Weights of a small transformer language model: 8 heads of 32.
Each number is 500 + 50 x the weight over its row's rms, rounded and kept within 0 to 999. Layers, rows and columns count from 0. Numbers have three digits each. The size before them is the row's rms in percent of the matrix's.

# layer 2 MLP up, 1024x256, rms 0.137, rows 647-674, columns 0-255
102:523490462482493524393480484524458526533468456482506563476439428464507402496484510434459495477558485445528362521447431603539458519516550582473479440402507540604510529447552486393439458562529551461488516463504540496493491533453503524500379458502431482489572528567557583469558504482518522513474564491504489500419516442466474627468494558515672517508597434516470521483574460510472544461463486411510537541442586528507512529460506490438434463567592498522420504460527482518520497490425562568499500440492535473497551640502522533557487394435454534600442521609472535460501476518395534446502405481552524485528518474440409565459550556454555548468484510517557460559477545470499530553495425501472517510445618491459530468487533553486523573427533455482540514433549558447535526486646467
101:511528420449537505532421455543549510535455481539494493427444547379490579601569448431432441519507432553496537423471444592485509543532505627473490523551429436605412505465547456484443483495463534571529512479484591539471457470478504453474474607473488460479518463490489475570531533377529513480420491484445603609536491588444514424551466486534559440549544474499510392472480503484473498559520459431532492529498426543554499478456526529401558445509519441410569498477482610504556493569446509469538565405436470518438526578535485461471529599508446554515543478505459459542403529527571449475510438446426549460507461468486532515527464497429532519556559590495389463416462481535478497462520524476509537530458531500457524526461480561435498537466518458501538544511633438578444596494604488
102:450399584490602428485406458415479388477536393505515438467482458478411531523525508553470475428543444515504630453519447456601427537520420599507494508513425488455491515426535576618518508445468546474621450539471577440550603537461575559471523554429548502462445540546514574504505565557562550428488616499479462486463552515519482535459506525406502536495538478641485573497495490509418544492537495510461522549501431480561532468479480473544470480458478553482530610451423500487475507522570492473514517472549538471478606546471489523457382403503576481492470521522461429473527510467470495423465475543478479465444513416467539444531449430510473501449480416568494589516523536570526464462475508545498528489546537491571449450463501507549542541485466442526452443527583437565407527545435468
096:443536590509549513492520505492495530532604520545568530397609515480475455441493414479470497541507505448528477435557522387602532487491419452479508451495501479478495460417403523406504618409551521487544543529527537570581523570512454502438563491509495568545552471523512503514484508602500483515581587511482518529483493490391488489425548450510523550482628446489474622522526343486505558549541489481481528552552339535554475578434523533435535423456541441451541539446526496531484459482503510487558515527485620429534526556497538506378478426462484562461463454567513495539505533507466529494529482553482509471575514463515521481502448572444498493398458408397456410589446497564473495551474515450540478471405586515470526463500440450509486475533480554494512473518584522467458485501597492
100:452593543563530563390539461533547551540480438523410529538420542521498546554532517459522479414487460516494471559507508509553472433527436540411525545529510440463537479561518542606396566513526497508560463563498532483474585437486481517416454576534598576483451547498508537420448548475497478496485467671532508497483498395588469425562482472492597404441513500520560427517451508509525521594493546474459507540565589540516481475540487481533498522486516492556562538562471559539453473453495449414504482492419508389436482536520525499457485511413556502562479551546537515533433452557506540491465521566491425552469608516547512611518552492427467614430514588464549477525485586525560462466520480615445485474576427446555479442511501501621491472530544514490494525480543524465492433555404420
094:541508504435475434536525514569453576451536517502558425501479498566482472500435561475482578517441566533479531546456533543440543546544504492437504478497487427456506511401425544456481472522485522552507507436554465489424464488545497542616517573518395575490433436407457449527349429512513579494391561506463662476446550533449480553496481503557512455493466516450518509538539494398550483495562454458526466482588541545535461567519431479519516388567538527514515473535473473533571393491487499646495499481548533564556552501581538487483511460457458503507540406531411582544499441519640530466486490440560585450520458403499510527562518514598501464563498547549434411516523522468464471524566511470447414499526494607534536525525453415547540386472537509507490506487488470543514465416492539
097:505504505482496551454537461502421522533501493454528488444446514464454507468463381475601485454582576500525465510437397546408537582372577518531384542516523443499431500577566468396463418384433492479479475593474490481518536500509479507405572528498482497495530536462487457443540479591496597450488465482539510490488521461524501515595541488551477480431500569514483471549531554500545308511551507458565558531468498542503514579551531559469536572506539426461526502511418554481503468531536504484499550497537551516490552478577491425519530579496488468431407479492558477474565485527470520437456468422542537515507575603521457558573531563586485462502620480531512575480521601481597467456481421558555520657478406492545477432517437483483425564534540472521479523493497510560538476499451480
097:461398501512459520460529506454604494546492510551568446483447550463480484372546505513466469500577520538516522548489517507534470458453477460382505433543453498442523582635514561508572409508419512507483561596607570445529484501510497477525536516552515586475490515394443480420548553447468416505474490489496586543527637557456514456507578440541395562491506555414419589466480514552433466505535520561438449518467566583478450540472534505517497509538516554540504423527489473543535595498512533541550407537400575550445481560498426529489415516438538465560470483533436540478556480526535559519501487451557493502512491474458467606429489505459424473497443425493572450485518471552521579497488508424503486482519602558589441497566520479442452474497579523409566576520464444447486522410467439
103:476588450563493376559521543497498477505503554574540511455524557510538480506429490517496580445539515602547475468426476506496603509480489493354500443404473530441464557455527451442427404446588493435582501462484535552547481395482549476476524550526514421554591564491524479567463456559514517471583563516496456474531423496497471585405471519492541495541520463518488487451500487560537488496522470494493572566591484519500592400546492518569547434429669521524567505558562481491532491386411528533513523506550476567546476525507418524538460463492505468496429476359625466521451483490502551545432459505618529371489499488461522558508525530519496518478530453530549492486510515431506545497489525542564485505501537514517456545470444413443528578530445413467574542521509578497439481447464413
096:585496397496521412410572538376510498512428507578516514533574490552505481508564540517448434417582460409539537503521432476463590484460502530557491566510516468541523461511451540490479460594520544555477470502391505501459417625585398518408445420457470489484478481469484535574518537502472435571447474419451494499462502528440515602492516465488464469475459553518535538551552555455518493444503441474486623476502515542501459487423538483504453468474548518496528528576576511539444499483547485541513553574510474552540467451482525507444499494431457503594495493438513473514461598568549475574489529499463418488547516504541482468544517470585537580432596511460462464525471516444563548473536465546404518489629506489596556544447483610475414523378643540448540476554448517495565505578548525
097:468555367479451488567576445517480559554459556471502494407493485546521496511572501565409549474553502544448433528533502495550612519448453524369581580478493453415442553489613530522553485459502552440548470509534470444553472421534456400572588463528473507541535620506483557549481535484663450488481489459594553466579469515471547533540567517512438476406504507518444526575451442578551499458465504502563545492451471523520497550491449523462525532590503449447466460561552460516513467541617515414498478464509500506561470473516545511484506585504496533472477515448441446576432541510496448600497487616543533493523487444530518536541517497529550478568589424471505517478483466422509469565564496495526526460560521431518416524515496450599455535457617423489476520395575434551472442545530481
087:569422526506533512384504486465492470467510410470428468417416540610515494471518498468598498497531561526572501510450493542528532549566453499449542413477497519579554494550519437532436657546502503551482459549450419453552513513435573455496495589601470530397534499567524568438561462559510482495453528522483534391417381463455470417524511515498589637467582526461445419453514477422463553470497557496484543494560618415426548478483413549511503478449466543447494497451527445453526542514545430446506544577475436478586538473431555484551438426534475463540526462532501491423489535510573513446586490422449530506546535513427518510475425591522545452526558475504445571474437526515491460486524575513486527527514467550483529546552453519568534537417529530434502512484437442588479498532462531
103:517539579524479524470500513418490572506414470495513503532558566469512513528477455512497440428560554436438564529508525506484527508462504554541489489462477523502515459504518532567504414531403460522521571559410544528538481402510493513567527462506479483520546494563482565581502474461512476586490490557467473480568514517503489542494546519518434478533513540488490461509583516536491552601452643483594466438436502469483525453455534449455460443534443567488477513469459513574482477439480451382593447532581571533523480485514464471531535477462561447424381509477488486581528600544484533576421464467491534490423548360489437483464498351500576518437393568547450489529605552482581525416575425407513488424418544573594582452421546490478473512526522456458558438521541513591408502483523581
098:515561538627507467527427433603492441490493470457482485434491454527473567440508517465481357483435557479475521514396438439606566508565650481500418589548528463507494482499456561505481534483512469624410450569532500483458501528471417489436524523501414551520603427506430495425532488497448470492535608568466507473489618570484506534471563497489534429476543496547528556489525605424547531421483507480466529405438520508509449457478571376536477494473508564586541527528493510582560487584556492443560444454551393528507454481480493545546504438530578436495434495511511517438478452448482444533517525395411468544508501539556534495514531458510499493568505488452476577513495589438399536516506576453540515469494489459510484418554457501538474520440542458575495487553474524512537510558425430
095:552524507504499514492388537335541549584579405508484453548519504581514454549447498513599498465504457532418577424531435479476489477561507577514502478508540470367559510566464438511489436569508533605530623535474445496525496541498446495483461562551527528467571435526532473523506465484518512500511500489430533525557495581505423466483426472485550512463485457551623414469517553498484415445479507445494487480506502416480515586470510470589491524523479455395552539503506524460612509458478457459508477506508542437432549498473504475483428528570459497475537566461586482481426526568533416488572537589452522446470524481471586428419447538494492519561563541457473563490540581496404476455587568466455557463514439554524524493519483596446528478520575543504426429353473403540459454492571530
103:511493487520414390553480446548498520530508449563490427541441543469527565479509543523546551512510451502455337470442539551552466570431535536508514484459514474446475438488547469467490522500509488407517514472460435434507488526529537406494526540551486510448516405429483429462518458545509554436479576593571512462480554397474490576510432525496415578536562520503479456544484567498552478520512497458578653532447433529618494511515446554449496603460552450518530577503491554483523529581540479535509511453513549463454412489604537508553437541445588421484404508448545519497524469469536598511468492528495534503464592476560525464443569514574519438440581538615568555467447493451506552552514405444538423502390482448545508523433460488532491582455473516564461537437533600518593525478473452
109:473477452450541471494494499478546462520456428547440511434524512546537542415492526535443481522385512403536530510480514623545494612459451574579480476525492588546526522561491511515454536517500609486553451549435420495449619485515430500435518511497517497468546401564483497492516421499617431503473488588473409481537413530576473468472585591566525567517530531463429494479519473515433522491570438495566545494475560505397606497483485527422533540496558477470525504575482499350452475563476460548503532544495499528466540431534406495548575546514527440479454417464537456514517537518542564369544513467537539488569537486582499488464566515480565443437378553491451481521523461514482546494458487465595472407528483558503391485500453509604481540568512492435551381527570505513526501499513459
101:456491425480473490537387565524537548499444497543446548566559514511535460528623510496501351375498454552401607483486508505505524495448538486519560548521504494505436485490479465479463527404493442523507537537507532458451475417513418439494564479567542547535535646487459464479413413541543516619456544507449496499547527513595510437571521594523452512502496581630555548453484540475530496551508557496456532510473560459470550469456550495544549473490479490375558419472495439486574450584555458537578531486513491477499445573410557474447458487590506479413500557492472496425511451435526471470506507458522546499467436484394511461536520352504541504526509505542495460459506532445461567541562479412488528568603428413519492501511529467486485470534606472528546456439403513484483488576467524
102:476440486472465441496480466555508553549521555537476501501431500469489556458470556541452476486497588502457474512547462548448572455471572440623387510505499461407580509463605474381381427465530451599488446518538427525551448575436521421480456486576549585583504550494520479587497467521506555540456507476435435529546371515494569502457461414517530478461510523486484492510526522442440467498427523467492539564515446529496561471475459452473473538540466546475567440502500498514494481481505552502437453526485560441512459487508519458606464508536583432535480523525549453439476476572498457464481489516592518532449535554566542572617537384543552505398545448562433545532507474452467443529519543449463580576394654491501522543553478498386507517486493595454490433516506487488552578425483596
096:542491478460418507443529495474524429553509449540443465548482455498515571519514535526524491575471470519482452526478446574458497496525585514485402453438530538481479515467640523497420424516512471458514357558447477497500442512473424411498467527470501581472471572520584477476567451460541421577567585462522547423493587622456547516534458517529489554502558585480494527516551482378516486438547524522479467489526513477488386501397473546552459607427585508507405538493560439579556399534449516547476565495452567522548445514521599544459518541475492418540592521522410538516557514507516477431515563448591501518443506486541423565544519513489539498475451465535451526556541520427538480500418498495469557528534522564553381504468415467459433596441534511507445482419409493537521589483459528
101:523507476461432529530472513534555572616536487543551560436516514546471462467599423584495541446528534434534497506496470406532492512425457547538550496482454497498444369437447537412488441463466509531468456580433617475446444462433569521546571579536397497544532492475504481487421484588537482462509438543387506539503493489459418508436470498531486523546476519565537616547550527458488439457520556567429479489569472469553430525483535438506542558553430473462525474489462454610503524564545467473517430552605459474492434485546489496464499473402523487456508421625472493504569431553505583557445489477570544507485525522519441509406537582517520458511522455459485538540546443646451520476548486449537553511480545540443604475500463401426456490541530578575601468458497566488518478499446452
096:520534550500500528433478495601480493530487564478402516519403497462498452467367404478480401424469521485452467515400439429432481578500505535460583572468561382558456486519489547514556509523493508513492533507487572489535625578492510539439523509521461505573472546504458488449431596457461496427516519572486503502371534610575523556515519495476531497624560529526433450519480526552552452431487463440547495490545494533471484481497476537480448491566485601484574498565470468406415506505480480484500491422455469520550448476543554545449476549491563536485579493546521465549455525499399511458443478524446473480392486535524471429447491411519578513589490458492503515459483461480468531484429510575476599407477486491512487470590486511467544419457509515524520602453515324465441500566584588
108:531481465424461481506473482495542460562484495454439529518478524519515516479456540541449523431425454458550500424485447460557404486552533419452559510486551633538564524513515490535427472570524496496467502458498615577432458610548480512500425526474520527495459445467513603450502470554452470449538532508515394510509447573647502545512481489448498433541493421451534473566524436454519581530449503506611497537530445554447483457499531436534518491498488489554416405540436441468600483506565491486545493462590507502426489482491474566557440498460523466455599484518373423536552560519473457527420412528525437400503497454461454464470396508498581557503489470514524476448553491446507476526482585578433412515619554543491524561403534545425580580478465535425510509411445502454540547588475518
101:546418483476460487440561489554537523538486426529459412515570434459414431502511536450506450561428461481457394485519476475529524481439544528543562513455479428459562467501494445377418437485496531477577443545475552536603539569433432560468557408528475549544512522504413519528543462439483491449470471480575419440455452529545514413532525552533459556495547522493443611429477502512525444452406509487453604536419425516510445565586558456456527578576559418457489456501527485402395560507572427383426515533620497462503426559440446493391531548485589391543446485476580545509436522511478537552568467486441500541453577447597506516452543545581517551519542491442453536492518469518491488476535479468488566435486516529487497532509478481604525510527497533498515488508507548449476507558525516
100:537457514510475435515467533536437493558537510409473440466475474574523398571530529505390465461398484573552604433429526507527489454550481437410511488481527504521457460458525544485456522518567534457539495586452619505484468568505436468476486482454508436584591457508511433455364490529495590533458505613467401472406452416504438489493460561539499485519443515514564502448454563456541498566583416534470521516513473496473590487610629521387477446500432573499466443489481494440508431493486544581560490560564562480510507496503561492546472534561497557466515509398478529484416479431544480521529540508492583565561458456501551566523575416488627527495528503415509522434533497418458567424463513518570438538505503524536498503466416504461464527488487519449472495587561594481537538527538545
101:389535514462482506554398556467437441481488534474407569595447501526499546521419479481518537540569499545550576513489537555590476502543391468464428477656489514467473478559525519538478488497531456533528481536409502490505527512491491403475477542563534418490596548509479488404546519603397539510453572565548524456432435510522496462507552535496381556381471487535434425491530521457511548475494445408452496487480464562486511498473504591503489542494496613484488496557506531448536531482519441517406432509459464478528520564500520428564539554570513571408473533569556523461533591511443510413463506380490504396492592589512363509513610491517551471479564528502497523521483568550475517517527433507578538491530489483431616491489541441542525485540474512487513449428448580502556534546470465
097:540509562483462548494521453516449515543533496561514470374489478475474563519545382530519478594510438447486508515505478529451518562403526493486549583578533540543478491588568433511594580524613467517465477564474522514492506500483474500497436418567581501459572590577513487493485447464495542553524582580475472482453483492366553506479509534448456554436507463532544543496421499522558516523479514456500523502456483418547572513521382491443524563474452535534551573488468490546561593499557556455549470535455467508577514441465577503528474471556530525517507460567458494464546490448449468450606482504522448481572574540516380414502452615596457432502525457438511482430397475490516430559483445492514500408470452541529649399523437436505542468557426428531477487496448467582461455587490442
100:477503530510407460538414527630484547505465586575533507520457477528518575507521550425438492495493551497517437528487415450559508534460555474408462535502427564457464564524510505450478463567489387588493442452478512470505539531488436506462539454557505580540538473470534574545558420528481552530465591533488604501538458503533494546473483511486531458487492459682504463545493488530458493502455458431537482572468468453495464572454523574521430458476442551597490508497518398482460523518566477490479498562481494468488486537452448589474509585513559447481431622582410596489517438539580516486483418511575460526515522532406462522529509518553428385555462530451502496416529442521502489425572415552442426437556543539552525505431438567447388558499516414541573500452523469513535433524415546
# layer 2 MLP down (transposed), 1024x256, rms 0.129, rows 647-673, columns 0-255
096:521500537411506503593467393589500502466461467557535384512514425445473513486546523471441487418478516494552528483497562468468443535521574476439415576569480538443535462444475540414470486515530433591546606527489431560431484581507431524511466489470493480483446511486538547388508590521551511438552403466512508440497504617576516508514510488430404473551473540471558568540578498503358533486530542564543556531511500468395517475584511503509536481533627516525510476509529532503528480503608413383503436477560504515507505470482467450481516567518452505504558495576514515560508489484506407506523515546456496500461528587468627529481504395566560494462595508546360559540476440541457516512553606464474548450420503539498468500461459425458433446519502512512463461487449435554425506477480580
098:513401581513513470439449557534489488489513453498443470510518442539622564443535523504517469494560567431467488630490400480459537485510473557543536467539461470569421478502470451542472485535493578582474478467559486441541568565512526536505562381433485526468472538442434563503375443425484499429538506527525561413521553588501459470534577467477484528423480516486461499438475514503544515503535572442482513521506490476509473662460480513527512548526488487644472534466510556519443475516550509535474447537513540564434572418577491472539458483455487489453537475442475423516588448470602512511444490479460577615592558440520466448518488488438434507482586552472484495546561545348542538468498484454502472584576429489420467498509554435489488492535514467524461432496534572424634472440413496
106:474503495489469502524512450464506481468504492491461514451479537496429461444568458460475440537462464416484498518494536469465416531442476543517365501475474531456541557497505481481597432479496604478540532505605491437538400495501527510484491515575492480556551521542513462487655361457519426433467436477561530478515502537514615492495522532513455503596544448483562443563610572512551489468483526425533476458529485474538487525545480513501501478530494546531418538477536500537609539546471566485418481543511447477561496567568524516540528487438462597486536524439635500602429593481492460392524475463475494553520516542505437434523528436510491522524425601588493402519573417494550484503505434402455469520441448581600400488545530425491592446517540468371436496478461459544494552556585491
093:501473452503537515485429491523482540490471508444425433456480573521439504504520518484501504469498472484504464479546566492458384609479587541508518573490463493530585483603528496494547497510428408424430500505517460417485452501544593479457451403558533506491468533506499474486403492545582554487529487489525494472515473523509444507449517468487411458393550537432520406559495489469464466553380435497535516491537514429476442470460527573499541523494469572442526547528536494582451498434545493484477442461385586541425515494481392422471535481488601629562454467494555407543578537580474414387415531562517490509433479603463507575564543456579598530561570500515480566485549530543586488506533505448497446506418513428567513546542471591524494561504513523464574414510503509574571569581456489
094:469608453497510664382518495574449571570480534595420555489498486517507510542522437493565575498495506405527474545561429484537536545487438537474566545506547580507506498551554519559441544489459464555563487550540550538511583431551536360509439408544511514563499561511433549469425418487359403482527468451505428488514539473431435406494477415442449531449455497538419501548356442503522473538504536497470524502489487457515445479461500442471437556481516580569496526583520537495504573479558485515548504465477528477484445478557477476500464434505476487516459552492473462465505458434486484417521489560531558525427590489534586552424459476511460524420475497494486533524397456469446513509505589540455510505568501529561506414536493501564423505428501552628574572522527490490575523510457418
085:517500468457574573478512452459498389541430453462457508450511485406508615535508451476465450492564452466513497394522516422602463446453482488543452516524462481479509447579577541505492588520460527528577465523495454443640585434524486502439462493562515457576538507596524447506538582522509450515536464456542448485447461528499474465492440476430556544513487490550457511493498485587500545489546508516442442452463461492452602402466509550522455509542535554500422498575541577475485542515510471374527440449536548440487485482419530558520493544536595485464489495436596468532510540560398452497470471595487420459520520581478476516474482524437556560385519514515581499555442459465609400534506530547502489519447612479397485451546533472494401596473504462647482530520473543539482555510573433
102:519532557536551501471456455476435496518482567367470471546416552470569488428428465473511496485472495508498535574451474462480523486467489472544486518520560497541443463477519437412525470516517517445502577409488540556426462483545431493495503516455461481396525534555506537439432468515466500441566577558488566440513450571477532396599554456564504480385471556483498524536504523531545385537490497417542591499537499451540486472485603637546501484477467443566454478513514495495431432469481482568514526396479659614542500484550514548492548475529482460548520486520441475486531481483429470491443477569522578479531592518469575596513498495503486476508514495545503503520439556581494589338482457451576462649613485531531408453508482526515410603528441441477472512492442556520527534494462474
091:413454498470563486550411456519381482455534484494460524564659451460507453524560384502454541502511459496518547457423529517407545539459508505581538440517539514503550529469502491593414448485519475564501478507402454525455473488573536559470492450436418449481575488525521501514506456515485541547526496537604515559433462486562497476477419521508519476500527519505458503465424424458574589490566555438490469563515504493500567401497548403482425474493417514463548551530495518558512440497445443485604497563506479415450509459630521441474575499593488559441534466508505504579578487439491519534569526429452518568419501434493473565527492473583517504500598559537534601571534496498497464502482425583478422576527477404544534541476459500441460480518533567565481538380470473476433610548544446
101:521489489418529519528557519503513430511506461516481481440403433521497394485562522563522497577449557488547607519564492496516442509545600445502386542522476450496470454522454490446541463517487500488418500464513445508476395500566489517435578539494495567518432439371530531455548505530469406522488500445441524578596554541603583546551515526557576517538460512545470555524499508548416458410451520505482426474390584467540395576429537574498393598552425520466380490552539512574472497520467482502585471465366433446500498465564533446444448519516465613494471530534439527497532496506506458511570455497528517546525482544503517447450538484470503501598526541437445485447553444585562430561498451485551590503458493598496482519490485531480465494557505497463450520429521448605565502495492570
099:436463496467465531539556553593534557429536449621426536549547499443514431535516463476476490476452513583518565528507483500472488452523452505584540460517435477426521545470483450546548449538555539419470505443630561495508478481413475521561506493452441558459436500496503565413408594512527538506462502537424473447523590526578528490506500420459435518511483635505601451515535543505542426492474521481544360576495546541487488556516411496515526508469408520454454470401526500449540464497506466556608522592563453429545519539504524475581497511524492578498524479578478495466538418571468472475473513408572481431515466494505539600511365545576510447457527451453521488453585506543549461556501524472436500523445526591394523507541448388613571492461492463486433472461484513505433479533445495
101:496531526493482425506550460442489540551510475496496518513545579489517486489514482453536508400467548442500591525482528511437573495558470427470472543463463511504448527485432529367497480476477587448542520533477494518437382525480427513423548481561565544562450499410485521403491548434558527559437429428505568466573509515506520492475381526498414495450521438379407399524486582551502416489581537528519444443527533510513520545532489518456455523507517544462505512445635438624599558483529447493506467476478455479484592518455503521558493594426514552600496554458515504556511490524525479452477584505562467458476549546450508591527511542580471499614618396500517472467559473447464506497501447534538411495498536503519561562523514472598524509457525470402543478490404479476379448567573505
088:436536511594515390480423532504516482529501531603604572543460558488589507561556601427438536441510494547499482597510469522478438460497488403475451537513507536506499506510471614430525543451460519501551572482477425479437473527447503422453445522496460482589552542552580412548389511518524496483553469485494407495548553492484466533577593467447584476530472518488452455508455429488462432428559490511466523534498421493552435490545625436517471649534518421519441481482492571520446483546517507527467491482466464517515533543410420451523532522556518593519458451507451546543542436503377435553449519481540441534467526401463518590522514383430479514520512457406554504464582500573469492489584448509493526462470483411472488525510519514634506486481505554553454575573422526530505524464525508
099:442541426505487404505508563494469548612419510556497543444446537467521474518652458466531461432524536582465483545502470473504545501355438534499433437367425399519491588562493541489528483505516566460547506498537536468450503478526542485514404405451617441525502460506412483527525525457456508451489472463512593519570511492476520472494502543468594523409553416546469458470395493471503501461440459528528506534511484497525572562460476555534472515448499468481524447484468503503485579446548517554430509505475508494599521480469592455478587442516411498541527470484472515564399505556550490485537511509504470432500505448440540533567476444453574420458583430478568602478600561472441449495530496598597513426587400533494482593434550472508551538498539506630463505566522495454503530535525494
094:493565544461568476596472487606514566443481525472463483494474445562409460478501523482452507503617561515474538498505432530618500472499532565479485616598466534593376524390514548572474470429586512603516493545508494568505499540538489490517510407440489533456528476514468525472513476515503384486555492609542510524500529500405532471492460524445545502466539488527457514490534562487478503439465509521487495491512536359499437623444428490544471458485532547501515498578512585535530498576513534494579484512498471446539484560466527349497403489531408436440569586515511513502407520444409503542532500424438367391418497545498555552452516507517544419482454470479456510440560483553459450406468482463547493474491492464474556564476511546454515474451501455562590577499441530504567560471524476
096:544595475493417507471503528612488446529442456556461526463550444572409466449590542555506541420537520560632547531421533554436572477510508605437566460450442480612448481442511515458534461555468467502485463497403484545415467525499509415498505422514548485497377451516457496511488477525414553505563490442438478504474471379429550470482485500509563443471476481547365521521485460508498531559596569468447515458625527586585554466469429571450444487548482501484507484529459460480466585498467500455441523382509470503563594503498591503465526549459439512512540444517502509543537505512473467514462437516434490534574586570617470569502533476492521472579519519570544534495536488540547529504461509502492483554512413464512484487606511434447536505575548475465489395603477465441459521475486435
106:488514502465509486499491376646494506506510479441545429447490467493492527343455406579542536576518454567473422473457552462439563480505571484531518400475589459524565491397459451424497497407482542522543579582500545486487484520556535497453492474487480576507619427462531349517530587528555430388480465467560514524477529511492516503530450564494519507511482548495562417529542517442569439543445478402511533484390501474514519471566515514449519545474536508524497563524552478531477470532532534511509529498455607496513477544490545572440428431522570501508408505495456462450494415536574514427475539516457528566545573467477505512533605532436498457422475483533496555439546426586508519447540530476510510443431459511515468543387403496547417528490635512475482568486505473591562528514476490
113:576576510398484486495500524477517532512473559562527580512507547418509429514471495469456579493521491493470553496490476524475448485495466481516487445492508590440446417532538458482476514465461423514505509525517508518601584492525451547429479506514536512439563500489544482493581484466451561563548499587560506513560560589515360484448563632517517593515646505360525499426452519488530531498512527501589524563521496444414484416415491387576517430458530496456522557573470500521530419553506463494575527477506508473505532477518469443516452391516483486449446446535513514454482530442506501503533474593445479452544516427554438416454547476481525508551426578460539481542480545523400505459446449456569501522459495476457578481397461485625491561571521513597408423525523552528589525398435418
108:493448424486514525501498510502515493554546370544465601438504557450499483519610546445485471576551538619503584490418513525464531504494506410537439439501561453462438465511465533481455547468568618480466469454454497464527423552415483545478541468411582580560469503425474466495456470630503521604515504519471420547546487476451509467539473607508433452499551517603431601524518552602492512523556505502489438486422531543428541483576408455528452497549528512455482444578527521524496431497536457543535582563524439518432562488422510472484484536496527545545510501428515585571581435503513448491461480517525520427439429483512439465506505454531455485447532548604439527607472619497517440581467456486565513513456487441461497518462503472531423465504434516491510547542383592488454524462418460
095:494448580505577459450598496459503526463499443501582561544575445449454594448500568546494536458465532593410440541530457543498547515557631483489395568555518519482603491542512528486432566427485454586532441457554419604511528476585522527550495469467514446609439509509485544466533504398444571479586451477563447585482552483563471478464515457566460521422519485527493508400406507451536511586416517556439481513594493457533577451423513468513519472451520558495492523496415432455568593522541486522423486477515472512479478404547403481473498440496515432460394443528527496459527421430516447534488541495489433480450548472505547444515542519472465455426522543577532451434449527525500585376612461419497501481510519533523566472506516494460430501526535548489483520492453503524509490490606553
095:398514495509500430510529475529455542410527571480573508468489511431498457518514522363569496505518444536510507490523597524568494497484475506475608459595478368512437492572415518573541554434511509523545483506434580503531461529504539445511542506562580457528522555468451511477444554593567562420441444544492407599474466493498505418455544563485449474481477488530574424503481491508534526567513421431544537479512470522489621511478547452416513485582453454535579427444521587452547542464548515488539429494498446494438466566523436559499524505421562494449493468478550507319487488432577517522503411562475507496463532531488470472440528508600390469552555516471526500412513551422450504491479536540554535423519466460477516478487513447649508471558486488449523506578562536584492425515545573
096:440454479498486528475587545518554426505484448503473434520555475581604558519468572412494392552430462420522536422494567450559498438520504472457495573532491501574562518600462451564557507520432552556556474515629403459523505498557509532437482460492452538517525454556448519554508450554440476555504571462598494484355561440584569518463458580475602466461508562442531468476448506535401587529466506499558535504440438414470507487564509523533449422487534491454431469522542464520519527463590499453515523518443571514513585494484479425533440520596576547448475525407498495535449523467470469424495473429478459568540509498536536528448454503456521551485579528500525411515552449405500540516486403485492400446431479501515424513442430626614534515504488500485475515506555480501492577569465507
098:520468419506501575465510492453507460464516543482526512565350511566516515466416603474476416453515497494452523481521544526601483556484496493422473577488560540429448453431485462516492547429584488482538474457469545480431572599564586565486538524411490580508575479476488386433524548418539463477604528518491464477464485491538592612473573476547437498556523532523561395516491564540493609502587539518561442488528470505564522451536574473502445461549553522548524398512591456439459463592472424483472493435540474528469463521476526537497457498506442524538604490514461390579439503422455570516529453419590371551452594430510468480521439505461477573525472508479546458523537443501501475479423527469453532567549486563597480504481542502502433469475468429452455492547443524464491545560459491
101:613566513534501468499526450511509515538523464525475390422451563537491479480477557551472476481405437505476525530416489564575559493589390505396504553534544483604546466498533477473481508525492508437456463465512498538444374548543513502560561596541454468445498516508504497466505486457502482546524456534483472430537551449533467536454560574484500592476513535527451544565498551482560476475479332515608496543522466375507541479504517450481610486453583487540482572581428484479519546472551523488494469546599499500494492491550549532420349545489487502466535477545462532443548568435485446541486515485524446448504466480461474388385416489428518481482533532576542505535504378404540461535456556500485525537614475435573451558556467499516495574497459505459494493463397394519507442557523575
100:486535510450470532471408472542616459488520525505487452490502392542455491434560484589517396439542505555485456537511529549511524403464494446498556392433486625572453471514540524544573472476531533454561499436503481480465474479476552527486481553463527495442464453647557576502522571497496613496534508455502515520423460469463515436481437463528572598522526523535517542521438454420443424513547464506461464416472442444523471551504395482465447603544513539594541513489511553523491493451507434559552564514467569534434404554549518502444438539406516422476538486499499488533480431516474495470514453451481544457532569558514521612480554492467505550531619482431425496461517457453425486560577562513563591466471586548384552540469518617517444481528478419409512600535454496499512520515458543
101:447527535521473563475499560439539483525563544589509465482459517453470449516563456455463580515582470449528596525449435530453500561482479519479498504453525504565458506366490491537494550393552544483544567518454500504506460482527568502522505491437493505489472541554472456464503524622497542495475472505470442541498525412461492518531450517502468461499424508546556524537590461443444428469471447474364507528496537458468553522531483495434522367504363475535613532477566441474611485499491578537487390430499500557475499531590519497452483491527431609605550477570494555512637511524590395518465464487464501555515433531451522556405466458411497534478463429423515521527583434550544425455417522540450531471440456568533500561433511536520538570539511539349505569531447489456498530538518542
099:524482494456473621496483412512548471471441431517542493603526427491467483482464479537547417486540600534450507491520504488512535475485483457461635496505511437488443511439588439568458435504430561474532521568448485481566503494495528530525484446467471557523481543502507464499457452487553534540476506519516520565545595529495415498555447578502567502502593554499505431510538487540392499516464490409539498451467496496452619484520548526495429505564570486456480535372412472472445430515486529516443552541591452563569514438513430510424554530471462489391504522534596467517538538484487569544511422469446490515532496436492557533473521515547497512398552454516397603499507483510403475507540579444525532543412553473609559538587556450487525424443469571628511411521545484371443461535527398
096:503455457457432394555500538464466495428523510419464513614541561546446506510484568426582486442389551549490451555576480587540467478453534616457501450495556470477585522517566582575446500545447504477567473416412452426508464455433578617444562536509402583486589520453555416490444494512521498480421492469429529471553496463541522508513428492441637435528506584441385463412512514509536466506499444449513426520527522585501548468452492504523465545529505499542486489519521475559477418468384566624582541563501503465511479540487438489525551501506530503504422574497508530501516509545481534516485571486491544481486528440578575522495495468436520552498478472509447468417541455507559521498519489509545451513453527556452501579462506576498475559459477548486511430409474418545585478412575407